Weights of a small transformer language model.
Architecture: learned positions, biases, untied embeddings.
Each number is 128 + 32 x the weight over its row's rms, rounded and kept within 0 to 255. Layers, rows and columns count from 0. Numbers have three digits each. The size before them is the row's rms in percent of the matrix's.

# v: layer 5 attention value, 640x640, rms 0.108, rows 398-447, columns 320-383
# o: layer 5 attention output (transposed), 640x640, rms 0.0885, rows 398-447, columns 320-383
# q: layer 5 attention query, 640x640, rms 0.093, rows 448-497, columns 320-383
# k: layer 5 attention key, 640x640, rms 0.0942, rows 448-497, columns 320-383
v398 101:118110176101146133096154097149184123108128104085140115100092169109138148150158148111207142146110063134109133161123175082109122141085134113129152106140120115147108182127120135161112143171051155
o398 100:126143109181148140141117153096071132201088158156078049175146095149135159129070153113047131163165173101129153073132096146134158124174129121120134158156119152089127110104124100126115137084200114
v399 104:130163092122132176161100134147126175119105157118114128131118137087149163183162127122162088156111130147126122066100192128127179116156037138100114134124081153120117181132093147189068142128136186
o399 105:105105141120100178067081068073096145133135154088157098163121132170140116098087104096110156097131131091118123166148100135107103148123197114168131140167148092112111103130106087126180112118116107
v400 096:141129132097097166171117161066131139073167168101088089163157159112113101114173116073097123064106093095130129163127160114138140089151118150119118103178161156130093179086128095131095153116103117
o400 098:157119154161131146084105131168109101179113081212165203072087116123113132154138119163123121152192115189112167109128093092086094160133142115135091140062136082146141093144131166104143063127135103
v401 100:148115135130118113106116136124132106071119205095126168130092076106111162120160041166122177134155122106108164104121131076172115148154096186127133136133131146058140091096091147148070082078107122
o401 101:106156092144145112161113109140121133160025109118109117089180168103125107162096186108130095097076101154116132139074128187084117097078182074144221145102176094165115211128153123099134171177189138
v402 104:213047147113126153191130078135143130158152138165148141167131141141230174162120094144101201180162133150109126139148050127178116154166107069149173060114136054132166136114140087121139127110119205
o402 105:129210123140128110117104148153129108140130124059105100106120083139108124107134135082139060093130099142124126091095180117086133099113094131128097144130099172148087108141132142134124137130184040
v403 100:127121159073159119078124131129104169197140127133168198193179163165140211110119105075143165163145140151129105086149103141115212045174115094123106119143046130106149144166186128128121141145122084
o403 097:147144084180136129114089106125142088078088141139121081077107087055119057111150109174065075125127093091119140180103154125154085165061095157139162141097154139092121083093022184135118161119105155
v404 103:148118092136103068187135141117100160142106141074095189084136133139074114066097102137133162135184129167203103114089143084143148107165182131164211125121140186148092150153116128134115133145097139
o404 103:125137132142154161090135087146137112153163095131129066108136120098150113130185155148107117153051109125060195139150175162112129126103095105118090141117099107133101079134135126122158105094134141
v405 102:097130102099149134146162148037029152091160108085103129146201126123101139086152155126110102106098063100080101138140108147157119069126150077153175168179137143050109125124156112138093085112135101
o405 099:137158132127117184110111063136186105139133169150159132124100194123162136173094050094197111099152186162168137112136180096097113173114059178136130117075146147193112147134166137139161145137140127
v406 101:103124092140132110153125137187117142078154086119100171153128126153072134101128131105138131114140140102107139123115157137089182169142138202134108147179164077055145133145153110109146140120144145
o406 100:066163169145146114119116140096150132179107169109094107109169141085198127164131083138097135142129139186153146130146088090154111080102120071081166095102137117199144070053130163167119173094101180
v407 100:115098192101143082147158112156167047108099109126096119111162161134150139102158128089137146121120135183189124158162119181151080078108112176119092108129117136146124133128119082070111063122163105
o407 101:102177049151122200105143149061074212121131151139138112127089112130093129156087156173139144129146152071065147104102118065114142158152127084104161140162150119104135129149134166119157151159163150
v408 098:130067193097144116127139163126131117120082094128134077088129129125153106118113173093112066105105129162105132097158059097114121123095085102159107152129153110150138142185125111107101128096098064
o408 099:159111112179147163119131088103130159120152137155137189109141130122076192153134092214138182161157146115153102138105134175130146107138162153131143110108116168089112109088126140161149110135139180
v409 100:095147091123156104078166145139140189134172130122131155140093167140179132164087148102125116176112143088068097119116080168086152119106076162103155156108145090157175103195220181120057094158099072
o409 103:176133167120068118230046098124104097160071098078127098154186103145084128112136152130134151094160142135156166143104188120131133105156156118161136096104108152097057175076046083142147141123197182
v410 100:121163141116098112172151081128117122103110110135158042175141107144120132137112132164107094131116077133152185110118157133065178091132114137140149122192131145134165145129210117142156084130075133
o410 099:128133104148159117131087130154160189140161170147111179118122126090112109101160149107155175098095166134103083109103200094154078207185164071125086117082123131117080156101049127137106132096168107
v411 102:149152157159150115144148125137086155171104166140117136158148123114185081195152139181137142140097123029116118134105164160152108063100175127110159086080111111154103107068165113100133136129161208
o411 099:064097113133122107090153122119171127149127144107133119121111174108132196045094114103118126134125117182133166147104068116092144182136149116169118132156159150116168128169087116150098102119124107
v412 102:161154102044185118188122159098136083169148117116110175115165108161103120082171118159107091113137099128139072095051071143132119142137124154169169134032101090158126123119104135100111141183144146
o412 100:106126168143069112075110088180130187091129127105167094130125105092180116129122136125191132153148150136141165169202156117135083135092121081075146175222167124166138191143131145140124130092156133
v413 103:145159118115113100121115185179124080066110122109205123132132100189123164136174092111079085079129144141151091154077159168136138174175109141133152093147170148132132126087116134124057125112088129
o413 102:121122094165122132104123116116098182205144126109082132118144141119093119119135146168140107155135074133097201091152138139133115097103117114101084136097063114163109148150127085118189116132118147
v414 102:132048132132164108146112178158170119161169110105124166116156133152169129133127072149182112136135155088185174083108182153159147126155086127164149147174060156135116112160116164141086142127127104
o414 103:151206127126090182133138100122146101140024109126140093127088103122099089080116131128155179069139124166147062133123104065117097135104160121052132116092203127115137123109127091082151116129094198
v415 104:141196130083181069138088139196094094095125136154155040152072183077105175096137078122151157156128123070144131184112180161068072136091073156165129188137130113116151158137110191126112123160100120
o415 103:108056114188113112052195127078134136131124089139121184088174081205079090144119190068073116149150145171066130108170115107181159126199180107103135113117138154159138107083135093119135095119157167
v416 102:134182133128131122171118067175115136138151103097184125128091094137098173129143052116122157138139124131129118134092122122082130113046185088148176139147133130203158116131090144133081178157094111
o416 104:105063103119089101057121130136110141107129160134117120064163130092110062163163183123139095136161117124142095141136114133162102174167113197100083115103103081107114145144170123098189092124181103
v417 098:150130123159114156134142148131149164187098107167152131117070084100161157126156111113123102215135125200118122136154099129085130164079161153164088115191169134152076101135175105173157114111112104
o417 099:127109129088138114130112064140098053091164150108105179119144166143109136171107133153146184131126165060142108138107107116198106062211136110123088151082100101103172138146105140096102137111108097
v418 105:121083113160136128100082178128149167060140044136132145088127162153169114120140129121132114163194121110139146191105140143145091136075100091129163162090114126122083107157093100167159146158181106
o418 104:135169145109141190119192078124125108184130142153121158167112107108136144166128089153176135056104115107128161079169140113118142153139147146180121117150146154155151124093170108140133149120045145
v419 097:165097114183174126170097134142137133146183132163153174137118156026120116100148181116154107126146132160119148070055159123123095043128095105121162090145099122146111075173153093107115138085191122
o419 097:096145132066124077073105085153098109080105164112152110122134126202112139097153080165093141134106156119130164174187106132100128204097155193109113102116122156145096191095139169118171146143048108
v420 099:118112198091159140131104115137116129190121095075091112139121083115130114113161104197128111184169115110071126150129163133064097104089084134156097088144153133126155106089128105151153103086190093
o420 104:145144133161152137189190162094132098126084119179152124135155218169107139117080135122140103115117152124182148107078117097198156175118154158091116148181153141142110077153168135100106137133099156
v421 103:129092114168084187140133137086148101106092148109089167132152110147132110135104115186094120164167067132187106118102133159115152137093065120116068115141144165152119138093113147215089074119118095
o421 102:148145147087123108102136129133131138128137090147188116124107132112132107103124078086113135068104106115135163145100190133080128146142170114152144146096101091134087117173104104088136162111094161
v422 099:120131074170128166175126112128138144125151095192165187164172065193168122122140097129158043113135149054100121120108126124164118120081087104138144133128128132113169124131139087154154151129098120
o422 097:113130183096113103083142134137111112095127160088126092110110222073127129092144150146101187084164134150138150113143185136104166108157122149170094113104103102175077138154077150109126103154169168
v423 101:101144152136194058135143188103173216122124144090151138129156136118086143146049122120072149118095054084185147113136100135187111111154092096119101104199157104144123102129168076104099127154120166
o423 102:095132131113120169163116095139094054144079090112123108138137072157172138100156141126187145083144180200100078142134135121138092172135188159116155156081029178116132128139089161184095135107157067
v424 098:131177094107091133110126120130138132140103155124151077148143229146144100161127131113155087141107122128129131142094104132130156111108149120061153161138183128161100123124144163145118106098130086
o424 097:117095159220168160119124185137100068114112077151097187122137072152092116137099136117076162067155143148088111154163195129121121118126063167166139092100081114093116201142104062082104110088103146
v425 098:192146138099128113136103109074133169147119110103087106103143139053093151107116142117087140143160110154087137173087132120106194218117158094157129112164124134121167156155128115156130104056112165
o425 099:095122161160102168127161106198129095129176140120175188155128149136114115158123150163130104149076123113149094075134106117115044117153114163100176153099134126071152108119113136122136185182164099
v426 101:110081151092134121124099151142131103110149165188117159174128071135093093101149158128105152181096144090084116077133090157102092057185138149091083116103161114102122148107141153116093089086077131
o426 100:180143119175087177138139080104111132166146066093121148077113162139149132141122121134131119114170152162187150146135126152148170171083116104132131156088083139105149167126136169171127160156174143
v427 101:178118114106144132135061093206107190132177093121105108101129165036154151128118173097090173142097082093188159068087098085111161095128145097084114195137111069133152120171163113089127132130208108
o427 100:139110167132060131130145151114155119156086133130130169137122108201113108136097100120133065125081128158120079107120181153136101162115124148121113055103129148131122114137117112153105137136056125
v428 098:147124148133092119156141156124103086153115144098139166176121166114102143131199127071168122085117142063123175135110163136096124115126118050139199157117065102149193168136151163147162122081144112
o428 098:113161119151132107068114063183109182156152085133164124094114097148108146103101115122112105149117113124114146111124070164122119196159186180088072138116176109134103099147097099139062121183132121
v429 101:152119170155063175145130109154117186081115089162123146106169173142121074059128169104087175162123090107062131137158155135170159151128120154092130128065152130069074147135145100114164109081096132
o429 100:096131125130203095130035168191151146173141142123103158133072093109118155158118158172135121092148127158135146119124083127136137097171132097125124176145127118124173108094105167141118120128182104
v430 100:160127138134155178078134145132127152162143161138147170136127098085116109105156098087093148104096098103151121072126127084150189087085111104198146159146121108147143078105125120127133151114141084
o430 103:120094120083102158143153143144111090104127144078079131132131125132125155107137139155163115182137153131123123115136128153094061183148163140081127160124129089085107191159141135128126088126135154
v431 100:111069155148081121139161118049146114066108159107072137150138162117137111157120101220165098140110088126176096162209136064095134107101110093095138168105119111130117121163128099154161166153114123
o431 099:133160117128143106130123145182150104173088159191197102138070097120112150110123132032100154089092133157142139097079129132090098159152163110124099079151127221155144119100079174140070092083106162
v432 101:120120193075100171131091138104100145109145099133113125134149184165101162178159156135062133107132121100137100114130118128082094139107140164062146104149172153122096166152126157125117158162105155
o432 100:167114082144192112120179114170135086168107119114120108165113092120084114084106078128189114138107153150150103153140142120138182143092108089202122134057126117126164078122080050163126146091133123
v433 101:086146147106067167140166155122120108129135095130129092140051168139119134077106134128129074108122117130151159122117138100163193186097104094147094136139117101135088061073162152170130113113090102
o433 102:133131091169220114086090092109117159109166166091149159080188138107091115174162148107120184127134105090117093128140129200167092104191166188120169120124126147091140193154102080081155116130170133
v434 104:171141145134082104163143106157124119157189109128124064136154152168121133147178171103101100172144140079140106141085166103133193163113171112106113179104112192194154122151109144107182136067115152
o434 107:089143113148160121068115175121152113131082113102091140124117134123108118096087055122142141120131090136135110114115098108122100126137072139127114094159132122109115099103182116112115102191161085
v435 102:165103132088133128085101150106130157118121097142145103071124163135103139127125166114142216116142125084132123098109136173205144114114129154134156129081146136093076133129165062079118121125140132
o435 104:091131129166119131149103059142127119146098121138088177176183126146194081138105080154147094113130102130136107108124117118106105113103087104161120083172127098165196162115135179143079138161123118
v436 103:092136183098131111044118059157096118157167114167106143135159132122152087143185104169093078082102150140119109158151138075134185080181120110129184104130076102095148124132143156093168133129154168
o436 103:107181090155151136188151124074124120095091137086143119161085092163139164120102137091143219157179148142160123132104115113162108103092130150081115202155186145135107117139135088149123125121151090
v437 098:116150135162101121148135184074109121149138109069098145131128164136180156121144129116181117116117142118127090088148098097115119114118075166092107125133138097125065153103149194143174135084125115
o437 100:131110102124138137070129093121140124119101142148153130117110069119093135160118067133077127135117114127105153144125202198130113081127161103207168095100125117115156084157136097132096102126121148
v438 097:146124175120119173178134154171132064151118141134104126021077084101124089105156142076137139127058104077112151170155166110060131178148068126146160145236112145155174153156097123157152116126112143
o438 097:099120102137122105091149101123103136097197154124156089209150194147168174144129108185122057158180147148167119169106077133162170108114165143055138097042096093105099089099123107078106153125145100
v439 100:174156162125176183207171152163151109106121174113146126139140105172166185141076126129144172155115091113079123172140080149146099094090064136137075117146076094095078155145159125142130118151135128
o439 097:135124089141062039060182108128108181132151118104098119138107136112050119154161114127149105072121130174131098120093140108082153199162147151095147099107154147117156132142101134141136173072133125
v440 101:152169164101135090101190048157176161205148217174135128129090130165132124060080127163124178139161164126147168135129143113139077157110154179104134125110147157149132192131169103121114091187163153
o440 097:079123138144123177155089165088089089058109071060086141083148131094114163248144145087127061125085173095076052116106132150090183069193071105124090156155084099099123081107105124163115124106134111
v441 098:164137146126163138113145163090062121161110140126160109156158155094148127078109159076114096097156145153126199132151132169135150114123144167147132088104140106127149093090136161138044117122138173
o441 098:107144139097085073131140114109167172155129149136098130139147123109159122118127114129101138115113071081135095143154121059141159157133138099106135170113120141123143175175132118126200138146142081
v442 099:175133137095102134149197089070164150102102137102118096098073131065083125082156065169135148082144166112131092097096113183164153145190178168107146046139135168142134174097182169119121144131155084
o442 095:084143141152122102178118146139127092152112097124096189129205097194187109149115159117146120143053147141147142105143125067136082139077075067103122130103069097134136102096111149131151128130141133
v443 099:122079110076097134125208180130095238138169119138150166164125161076173149121124121157138180113138130183165081078126083112108117113052114085082071114103069139159121160107095141128130107144126148
o443 100:109144141194086131132086087170164048103086131125113137084148097148095117100114083156069118133100078093140158139126126165130150112132136159165171132158145125081164109128119104115121122159127172
v444 100:079137193162133147120125136138113107162124135129121116127142089071123130091073097087134214114125144090133156056140119152142109137109136129176133142171088174133071152147085111120089134149110156
o444 096:126096080079130133162195142155152149085112200117113128148085153125112135136147089160136091139099157154097054177141140106099072155160143083073121127130140103136152135173154097184126152142127089
v445 100:072090164140075152202135142096148135103172135065153122206126115125119123190156133168164133070112122119171123173136127086095156093150137095106136117111135120101154059180113126130128150105107154
o445 099:175158080138115083062131100147136158165091123186108128093131156135121159127100119099143129175143140171150114122116137158130098153074119173140088090162098126186105184135136125178150118073090139
v446 100:150125127147182152097123099093133147170088035126119152138126164117192128106094138150122095207172130131105066089100099110097125148050173126107106063092072128102092162088157115126157097098079127
o446 102:139095166124070118112110093203166096066152206129152112136116110134108085168159139140105118081123164111130168103127178159135161064147097134109137176151191127171144107109104120132112108178178146
v447 100:165216151125123135059105173060089120182199111133123104114109094113087111119118105101167102109150118064112144145088132121163154089083054156163175105102141150130127152117178094110115137171136119
o447 096:061129158149115150190165129203145099147102164079153119130116137069160101120107111154124120149125172215120106090191097122090091129173177094162096176138120163118124111195156170116189091121122186
q448 105:177104125124128091045135079145103145128149110110118156159178162097180110118112102190125113132138163164122148104119149102063077150075163144095149127120116134151119077149165160093081188141060169
k448 109:168156098127123089073168129141110119172190130148136130117124098087113086127101116085092092103147158120129126098103074130067145141133163161131153080170128123133162116125138146120084125130134175
q449 107:149146099169098101081075137096119132120098183195070146160132131161129151106113105120134189097112135173138094134185098123130146110153098128106184134141105111132107145177110077163094197161079095
k449 109:176158132182176109098145134106125114102119168179028114150116161205149089102090140128165164161013111109144117138135095112147145148123069130160185143123116118073178116145146111164117158118130118
q450 105:122162192083121133093197136071077120149120192131135092129181091157113120168145094151170123153135153123092084065127072110148074149152152132066129106129117153145180159106131102091150119130150105
k450 108:135104120087139075151117143162141127134111133082118081169082135197159118108116112087190203117103090096108152058135105088148082174146082176113122115149097155159165125119146117104119106112148126
q451 109:116118084157101105177072063119119169144137136091138187131159121132093136140101112046141115146136149097146143124128121135147165095137148163094155131141091154151122166117129134159136145124198141
k451 110:110127070136125107122080105104142137122149130108139155141149135130098135091087162143103154107143133148157209126116136109074192159123166138090114148122102106170118155075139157165195094151187158
q452 101:126086113125145150103129133178124142157167118139128140120061148133174105112154137151125138169155144122076160168136170144133087101073139156198175124182154116141149126171123101121049094182122121
k452 106:114074169147089116085107103134177123157053119098118119103163164131072106110153079121149177155114132136148185186140200151124136161059155199169132143130102054184148141133106095121082158106100121
q453 108:098135148081126095103110156099132136147178160083167076147134152168159152138156137142165145158141052136123178156118098112183179150192117147163081100115170124137040147074108102137126125180117085
k453 110:069083180110161139115121154095071124151105132107130087127137191194109153164137184151149102117133133114088195177102140111146139139180124161138049134125071134170034134111196133101135160136107112
q454 102:090099125112089147101129160115143173116125113113208135146124141137094095113117120192149163076161183140122109129114133101129152096112171102054132130084120116145134099138129174128118179099192095
k454 106:070096147109160126100136141148199182130079098108134117163100147177107066112061156132092070088123169123113142187082134127103136110085168134084096165084160188187073070085130125089138152142202115
q455 105:087168178105045119136116165135109159135125123092142155099157126143117136078177097090126148153137093096074104151147128205088151096096154117200151132146117138113145096146125149101147129182217059
k455 109:165126171067119087161076101190111107145170187076130126091153137121177186137156116064195111158121077105057154102149112168113149159041117129112123105131132114095132144138119166138125146165191115
q456 108:168127143089150109077093072157135124173094078144090132137045105122140159123097086129073092179195175104161159195095103144203073110126114156160189168132138113138144142127142055127061123118097127
k456 113:136125127100118139155115117113132134117149180166094172144039146086128150138109118122041129143140157144155151170141098162159125090157153163115164139079132114132091111090072108099145117133086152
q457 106:124127115100074122093125159160179123146176145092151124041157167095098155081146143051175136081165126135061135162114118128157154143094129116099163120182121154136149143102113163101133081070107109
k457 110:112120126153123119131103129129140115109129086119121126090176158030150053135123119071100163141063085144099108175122073148145148127106128092139116103166130104098161137190087114117117073052167117
q458 106:162115108143158182106190132097174127119107096119164154111131161116123116187178095081108109113118139089136085137121126156089173153115153142050113060114102090179125145190143122179152128140125100
k458 108:095074133141112061163217111153148206113180123109125130108145160155129139128113052129159106089194081102119141059091128158161111117193111168106134155139131151155157136110120150081152146151125148
q459 108:082178124167096143094100144142105143143103120156084123173162099160118111141122114147132070115146219116111129128127105083149151100178146196150136085133160061110168079155142209110100163119157144
k459 112:130131102167128136117098155135100098153158110126113157202123143161079122154121134134124156148193125130133097162119112117141110143131139126118102114092149114099069110083137163102112107130174146
q460 106:069108159117131140197171122145121117068060132103146093123074145096129143147114191115140095088117161103104074126197055117081084137160100160146183173190175127170084085112100171149128112097141132
k460 109:054150124101138112179151156161146085102105163122155131137094103079129124173083130083184062145109143124123147192083094117073168080151130163177103094176188131152098094129134129149141089176187102
q461 105:077113161130172156100120134166099167165123155072160093135108099164102127193118160103134164151111119142118102120169089186126152127223136172166176097106114160122143112115131110160090134172022164
k461 109:086129207102145129086131152163106177083095163097152094143141116145158102132120147172111180147088162103112073106153132158103174107159149111121105108103188135104139138158102193167089133160080123
q462 107:166142155143065110171119137152100077116086172102088168107135145092116162121093092151183145064119171104188152094142137130165162112132110107217178126137157066119139138100101094168066149088096183
k462 110:102113084135133152224124170181174105128106154077149166142107127179129164104119142120160122159056147104143160092082168198139130115109091137211148161157081113147156100113115156139064163080058164
q463 107:116126102148098178124097092124135142128103042108110079128128129118139154145138178150183157152114138111099160059209129121096178108113091173093114098132078080120187160116178159093160107103121165
k463 110:109166139129113138027086072102110132130167090133090118136129181178088137183095178116175049114148153149123146076134119097111147115196088169078125110106109081121143084171157095171156103101115117
q464 105:148126146130111163157115160144136105137064140151116126131172092044079160144183075125084178176111071110191097153123107096166121209112128092174106202137111101091135097155128112081138127199151162
k464 107:131097129113157149145159124116127150122122084151083143148174113062100123068118113151125188067112088073136134103095177099177097185115137097139161115184107122081145089147137154139154139154100109
q465 105:101155168120106159132191118143139124147120191169172127118070121066098101147094164127152172084121138118128102079131138160125091160076065127101167093104096110150160103132149083152126071186144075
k465 109:128144144103182133159077132129153115145104153170105160119112170053147146141126196132158161096170117140095122125190162094128032157081153137104169142159138159114181102116155109157109095159112129
q466 106:143171125142050173081105108080210117131117126090106132144138175078149131147119170145141127063169154138064155123192137116183141134098151119062152106055123126120149160127092158086152140111199142
k466 109:153127136152178132077171140040158110075141117087142146146120168118119082112079089140112108110196115173125140129157146131143120062115118074104181087129183118058156159121127139139128163112200124
q467 104:106135122118077145107095120133113123078145158184121083079187131092129193146127149136136092061161071170126162095157197106098123088166131163126141160156131166113150136104165125147139180143132038
k467 107:123087115142067116110115134190091119131133089055168149064102180133115112119105138115172099040175128141163133096186172173120117101174125056123182095114164170159117101165163127139121134113140069
q468 103:110139124155064195099160163103183103094116056108171143148129148163164137134108084067136171098082095120136158199176069145185062155151133154148175170160090114157121139119117122156155143128150102
k468 109:144131118128139162130193133137206154112164126115162071118053144140141123095127108076134131094098184133090197152148093114182061111169139176148141155150101103151134145129170155150123109135145119
q469 108:176084132135077060124153121123100149144132109141129124131144165044129148160133088143158097101109141104128123113126136097107088164178092107067149121145150210181138112131169122125112134127146181
k469 110:190105100093067089088170149102087177120157094140106089155094179129155135092096143145130090151154082121128143092120106152107137152150110116078143127157109102067145112105122145077110132101207173
q470 105:227099117125112100151092188187198139145096155136135123138169113188102127182120099124158104156114158095165187166145149143115126095099105153163098133133167179192123134111133185121118088142140087
k470 108:240133129093093078085153138132125177117096089200193152165161098144156138129165082116183146106073160147169142082164100125151130124102124126108078126117157141179129095129126132145110066158163114
q471 106:067126116144147079173132148115140125168100134114134106096115086122126096141143154188119177161153080162116189057129140109134125134105134117137097169087082153137122144169098077148114141124212120
k471 109:068113145135125105188138123110140092112133091113144139184143130150117078056164145084154103195134094132146129103115206173169089141148136121099119120102142120113106130139067069107138178165129115
q472 108:112131142123153123123117109133119095103127139174108131129071129141143115075124145129159134092074189102094133168127126134129078184136143134085193136132102130119095127118190142106151099101118188
k472 111:125140126147098140148088159108096104148086123124132139030118159175101162085046148100117158096066133142148170138091116106150132175174120179072205149150104133138135096147130156153096145124120132
q473 105:071115084088125122181087137072108143120082131133168126151138147153106096148148174128079211133123136119121170076122119100165058107107169108047150081134154158127097091156128080067184155127084067
k473 111:146078092050103086148153163072087106142077160133142124154149108162074140153128187098121124149089099142110166157165101158177104159101146135138128131191161109037076116086089081111141174104099086
q474 106:133101080123152125115146138153092140089088123102111165142108162099164168121116125068097115111168138141114109132111121117170146111142176090106130094120076146135197182106160149190126130125067125
k474 108:127152102187111076136163136106076091097076180109074163141124123184139133093083093045108123084142137137129076086081116131130117110156100149152123084145130073110209205092135150200137077136048121
q475 106:125172097110148157100131161092157164123093122125076080115132166112120058107129099152136056101205099183132153121130095183183085134132143092138139135198130105115069153120119132127140119133100090
k475 108:136133134144137168094123153090224106129142141118136093112123188097054091152209202109133108139104108108141132137150064143184105163124097146131116149152157119148096151125091139077147174123098110
q476 106:118112095107110100116166159076134127130131121171082137157124165143103133132123076059201161088068112115171118108059186097097089094130179090148151152099106131148133099147142101112080186134168071
k476 106:164151095115117125140137135139126168094097091070055144160136193130142130156107068109162137179116134151155102105112179082158133114082165145116139112091169100107120140087122130121083158156107122
q477 106:135136083147148113089140114160143175182123109105135098130140126070106123122162111123183155173135138101138151088165104091115179087137099136138122121071111191125058137147136113134120100162104131
k477 108:131125118114148128116099119066100099120103134080116112116158156121135131090126150129146148165133141095165200078169128088147150109103146103092069139105113132150096120147150112141100148157185111
q478 109:151107104139117112143136145151069134129123097121113136101158133137152131153127105074154085140174165084138148126140126106146086140126035153151098164168125158121132160161094157143130117158097079
k478 111:120085114151084129108169153135049155143120122127105089138188099114132138179132137085124080116156167124161133092148117131132102028142055188061144140134152121127122119131111138148111098130104100
q479 103:149102076114134023088099085134176166155127130083157130059203117177108133123119115102171089067108083185109167127081151141137187174138133126118115117158142105124106127118112122131149136038131144
k479 107:117142070132085097103035147169188169149162142138120143119139132177130177138128117184135167087118095166158152161121134165115136139113086107117107088079100139177102174133065099158148178108098112
q480 105:162122105134131102109146118104090090128108135093092133133082163134137159117138111067148170142099140140166129135169179171169107079106125094053165095146114071124095113089176145126092110114099145
k480 109:117129095139140128038107082081071166115154128119119175121101148132116141056111068098153130163109137102207157187145121175164122099133143114152121122196168060143046145100222119141117128180106101
q481 108:103180147205102163143157109123042092128096136144163182178127107128084177115157158083056123103114134099135122104116085095177141091150130122123122122157176117164092083117134138123159112110161061
k481 111:148143112152104152172100152141091106148082078099153151191078156120138113110091120073116127082093133134120137067117149097172175145130124172148108163181151094171084102175129052100185114126166144
q482 103:063111102098130144162161154118142098189155137140161126112063105119128142070124116124124117107099118152138185151131118146127137144109160158090156152147163121114127073160150127174118083138214102
k482 108:099066091122094171141127162123145158173145125119134130119137078140082135154107067104142137096137122167167149124130151147114170150127087135080116149238092130101090126135141097137171092144172099
q483 109:087188087140088150129119141166141125157157157110183123122151133118121188104157144140188132109086129111193176132094126100118133142157147116130058188065104109163121098161137097093201117162119119
k483 110:113172085164191127056130132124102128126130135107132129204147095119139178139066158111165142105049169141173169112140153075178120196153158061114104174120127126145117155098116108103104150125137161
q484 103:095123174088106103124142161169136126145072091107092076140164144110136149151105155103109059121101141112127125107094159143133103113107077096123156113100160132201174168079113093154162112131110165
k484 108:137136138169134100121095194135104201106128077087107123112130169105154128119114112114147077078125074145161119105104133130117132124190181094145157190124090155126097129139080109138178127089129079
q485 107:104132105092177172110135096158093138101132129097111134085141090120087117168095133119193110093079173147080107146114115151135149128125163078109127106165091150122093126134085074112114131104162165
k485 110:164111176099156182140082143158106131093168112099126143144129154098088133191095117099146113095088130134101152189087100179064101106105087095086204107112139157084126127138135109111102116064140115
q486 104:144108112103083120134142090149146104148062143108121154153154147084174143139123085102102128147074139175101076141210126074152101107135110141117084123102145120114133173150086123123127112127125140
k486 108:115135162123154095119151067141146114159073165080118136149114112106106104078136078092116104143127061125095141155102098101080080172153097115150097131102095135139151123149101130119169111126107140
q487 101:102115145129145126170137139155107093116085138140142102134166132169097135090147092144081172084136124142127153140142157132134124153079131119141152056113148113101149129117124115164066078137130109
k487 106:169089093130155127164143124198095108083156101141102112104067111205072143091133098130106151115161083101137171123068154120099131122105095149178174064136181123124140074120071104157143064174049120
q488 106:094154151102151192133138041122125176164173120181127162147172120133158165147121098160101150161192096107147160083129138115170072140088128107139124144128095093133113096050069105137157119144173139
k488 108:183171098129111113179130135121133190138141107097136171099126155145115103143118093111095139194158055118189124173134148094162085122077107105120093192073147112092090117090119106141105143123155119
q489 105:159140133125104070101077097154068113103123147095125166114196117127137169159166105170111125101142144148180098131155155102155137094052081104093157078158160076174077125129106131146067132131097146
k489 108:178133137119117114121096115141121121148138186189129132079106141120074138103146140176151127115118162160143125144130090104103115077112114105134160108144142130149113136128126141155109135099105121
q490 104:146158122138139140073195164053170162149172122137097156166164109109119128102156167103096097146160167181086150085103101107155078129170146129138128107137093068118165166104148169135092110141170090
k490 107:115107132109104198077155148134134168106063137184145159146167103139074188113143140073085098148113146133127106155157101077087049154174143156112129126101089103079104128115101130116108104163100160
q491 105:065140111100186114136134132141133111128162163136089143175103171080157114116126075098078144165088136112127126142091128160131159141156108118150144130231127103096149118128120153083131103178127180
k491 107:144117124147154142152086169105165110139228115140088129119076137048117094178094102144099160169098156175195146190075149133129142149166082195114146142155135090103134110066137198120136122142062161
q492 105:074147105135152096179081144130126129107118163085120102126184145182130157135117105131203109135149147127110160092192159137113147099159067160174099081086107113088139147094112113125130129140106151
k492 108:098108135156165145208171131127117171114135070113115140159161087157100152167073119117179148130137215120110167142118135115128072100091145162195127115123119115129107142167126166120165088094162100
q493 106:160147161126147144148191119134099139212192100068138163123182127137141118156128122158133099185157105157105152084159134175159172138077084099144105138156097080115156146140111107129149147154112112
k493 108:173104129075087145146172064140138134142140077095116173120113182080098151149135136151158103196171090177077167121167113120096152130120158079132114121140098105159166095117135140130153149129060059
q494 105:108131145106093165160076119057127132159144130151173172124162131159184133138191106156132088135141163137096105107144113164157177157171113121095064100086114101147102138131165151116119103099128110
k494 109:176084179115114108134142146081075126161125116152160132060140115112166120177132148113093115105115227122109092163127123136126209195174078136123079102113163153138089088129177195144128181126141140
q495 103:109125160100150094140077120095154103074143153139143144130169122122094101147128169107086130159103105098132145134120113146135100146108106152162187153161136203123120116168148147074089138091119140
k495 108:118135126099101111086126144091099146153122123115096071121123124163115061181122158153075147127112094093091104079111093186129106140114157157128141155134138152125093146123145138143114112151107149
q496 102:142110118092103144158160071127151151115173116148106157125153144098124119120100092121109221098149141134130117154113166123070105121209092054096114139178100125123122079099151136140105106086096161
k496 106:131122112104153091217108112172080149096108095139101077125100140077130130136105118141142231074118118163136131075157172144126193151174177069125128111161078161106150096137191145141074078128101135
q497 102:119128162122173143047145183142130104045091137155103112145117133121112116106154103149138128076146065160139186094154112094098105061151095139177164123125117081151168147117076138119063124135161101
k497 105:093154127150123168102149135134142132074168129121134128153115128066083159058130078129115133119100160132113132136188079105150148106147137109190094119076135121066148161085062144112094154117193067